From a checkpoint of a small transformer trained on Wikipedia: MLP 2304 SwiGLU.
Each number is 128 + 32 x the weight over the matrix's rms, rounded and kept within 0 to 255. Layers, rows and columns count from 0.

# layer 5 attention value, 192x576, rms 0.0112, rows 180-191, columns 432-503
[[147 109  88 135 137 162 173 119  92 116 100 155 109 150 118 148  84 102 110 165 177 115 117 151 107 183 152 180 148 154 146 135 150 123 137 140 167 176 102 118 193 120 149 109 110 112  84 149 110 161 149  98  94 179  95  89 166 150 100 179 152 121  94 180 145 134  72 136 109 144  88  90]
 [148 151 120 167 156 166 106  47  72 170 130  67 160  93 115 133 155 150  93 139 155 124 109 138 130 137 113  88 133 159 154 172 168  62  84 142 154 176 104 189  97 159  56 117 139 114 104  79  78 149 116 124 138  79  64 132 118 163 152 104  57 114 145 164  98  92  78 118 171 108 159 127]
 [137 119 121 171 130 132 127 130 190 125 153 115 132 111 108 157 131 147 119 107 107 151  93 117 176  86 126 205 129 151 165 120 131 155  77 182 133 105 138 150  76  98 112 119  84 114 123 163 132 137  81 158 100 149 147 164  88 113 102 158  95 132  96 136 127 129 148 164 106 179 108  85]
 [104 106 133 132 135 119  69 139 122  92 110 140 177 115 116 140 166 132 149 139 167 158 165 157 132 127  77 165 158 105  94  95 140 118 186 150 137 141 164 113  69 140 159 128 143 161 138 131 115 135  86  84 101 108 134  73 149 102 158 178 148 108 118 120 117 151 183  97 108 148 106 154]
 [ 96 108 105 163  98  83 158  68  96  91 154 157 115 126 170 142 111 139 180 147 134  95 133 108 106  91 124 102  71 147  96  88 121 143 150 136 101 142 139 165 110 108 136  97 133 133 102  78 182 139 150 125  89 160 214 135 162 114 100 147 119  62 139 135  86 106 126 103  80 157  78 128]
 [138 123 146 100 164 128  98 162 152 147 146 140  96 113 148 135 117 144 132  74 140 149 187 103 102 101 128 110 158 148  90  91 116  80 116 145 112 158 156  54 151 175 147 126  82  91 120 108 110 131 111  96  94 141 135 144  99 150  73 155 116 129 135 194 122 155 152 137 139 125 141 108]
 [103 136 105 125 125 127 159 179  82 110 141 125  84 141 125 178 119 183  64 110 143 146 158 139 133 182 145 109 148 142 144 106 102 167 138  90 116 144 114  96 130 104  93 131 165 177 102 190 132 168 160 125 146  84 135  91 198 105  89 120 127 148 141 118 155  94 171 103 175 161 140  87]
 [ 84 101 111 129 141  89 155  93 126 133 145 114 119 152 146 168 142  82 141 168  96 167 191 163 147 135 150  99 148 100 150  91 130  71 105 155 103 142  86 165 119 111 139 140 111 118 170 167 164 128 162 113 137 109 109 114 103 123 131 174  63 141  89  90  86 159 169 135 163  82 148 149]
 [ 88 101 140 142 191 141 115 140  60 130 113 178 150 137 147 150 162 121 135 120 135  87 138 156 112 132 153 125 112  77 150 103 148 188 131 145 163  95 100 116  88 131  51 114 104 153 106  93 121 131  65 132 120 127 124 126  50 142 126 140 110 148  95  49  99 155  91 128 143  94 114 121]
 [ 82 102 117  95 168 128 188 107 132 165 151 167  82 100 130 137 148 107 136 118  69  89 118 176 134 117 163 157 135 174 125  98 148  86  83 161 142  91 113  93 120 153 158  98 133  73 119 108 132 107  67 141 153 124 127 141 117 147 143  88 103  70  89 156 141 130 125 139 133 145 130 170]
 [ 96 134  85  99  72 167  79 157 130 173 145 116  95 100 149 103 163 109 161 169 130 148 125  90 141 143 151 112 144 158 130  88 120 173 153 156  94 145 138  90  54 148  87 113 124 128 161 146 149  85 135  70  80 109 119 119 165 157 125 148 116  94 143  92 180  82  83 127 114 160 106 130]
 [106 143 163 146 187 155 142  61 113 119 163 121 165 177 123  86 173  58  78 145 139 127 155 131 148 147 126 123 140 155 100 145 157 109 105 132  88 173 154 146 185 171  96 140 139 159 154  76 132 170 158  96 125 164 178 140 104 131 144 133 112 119 144 127 155  71 169 191 133 133 146 174]]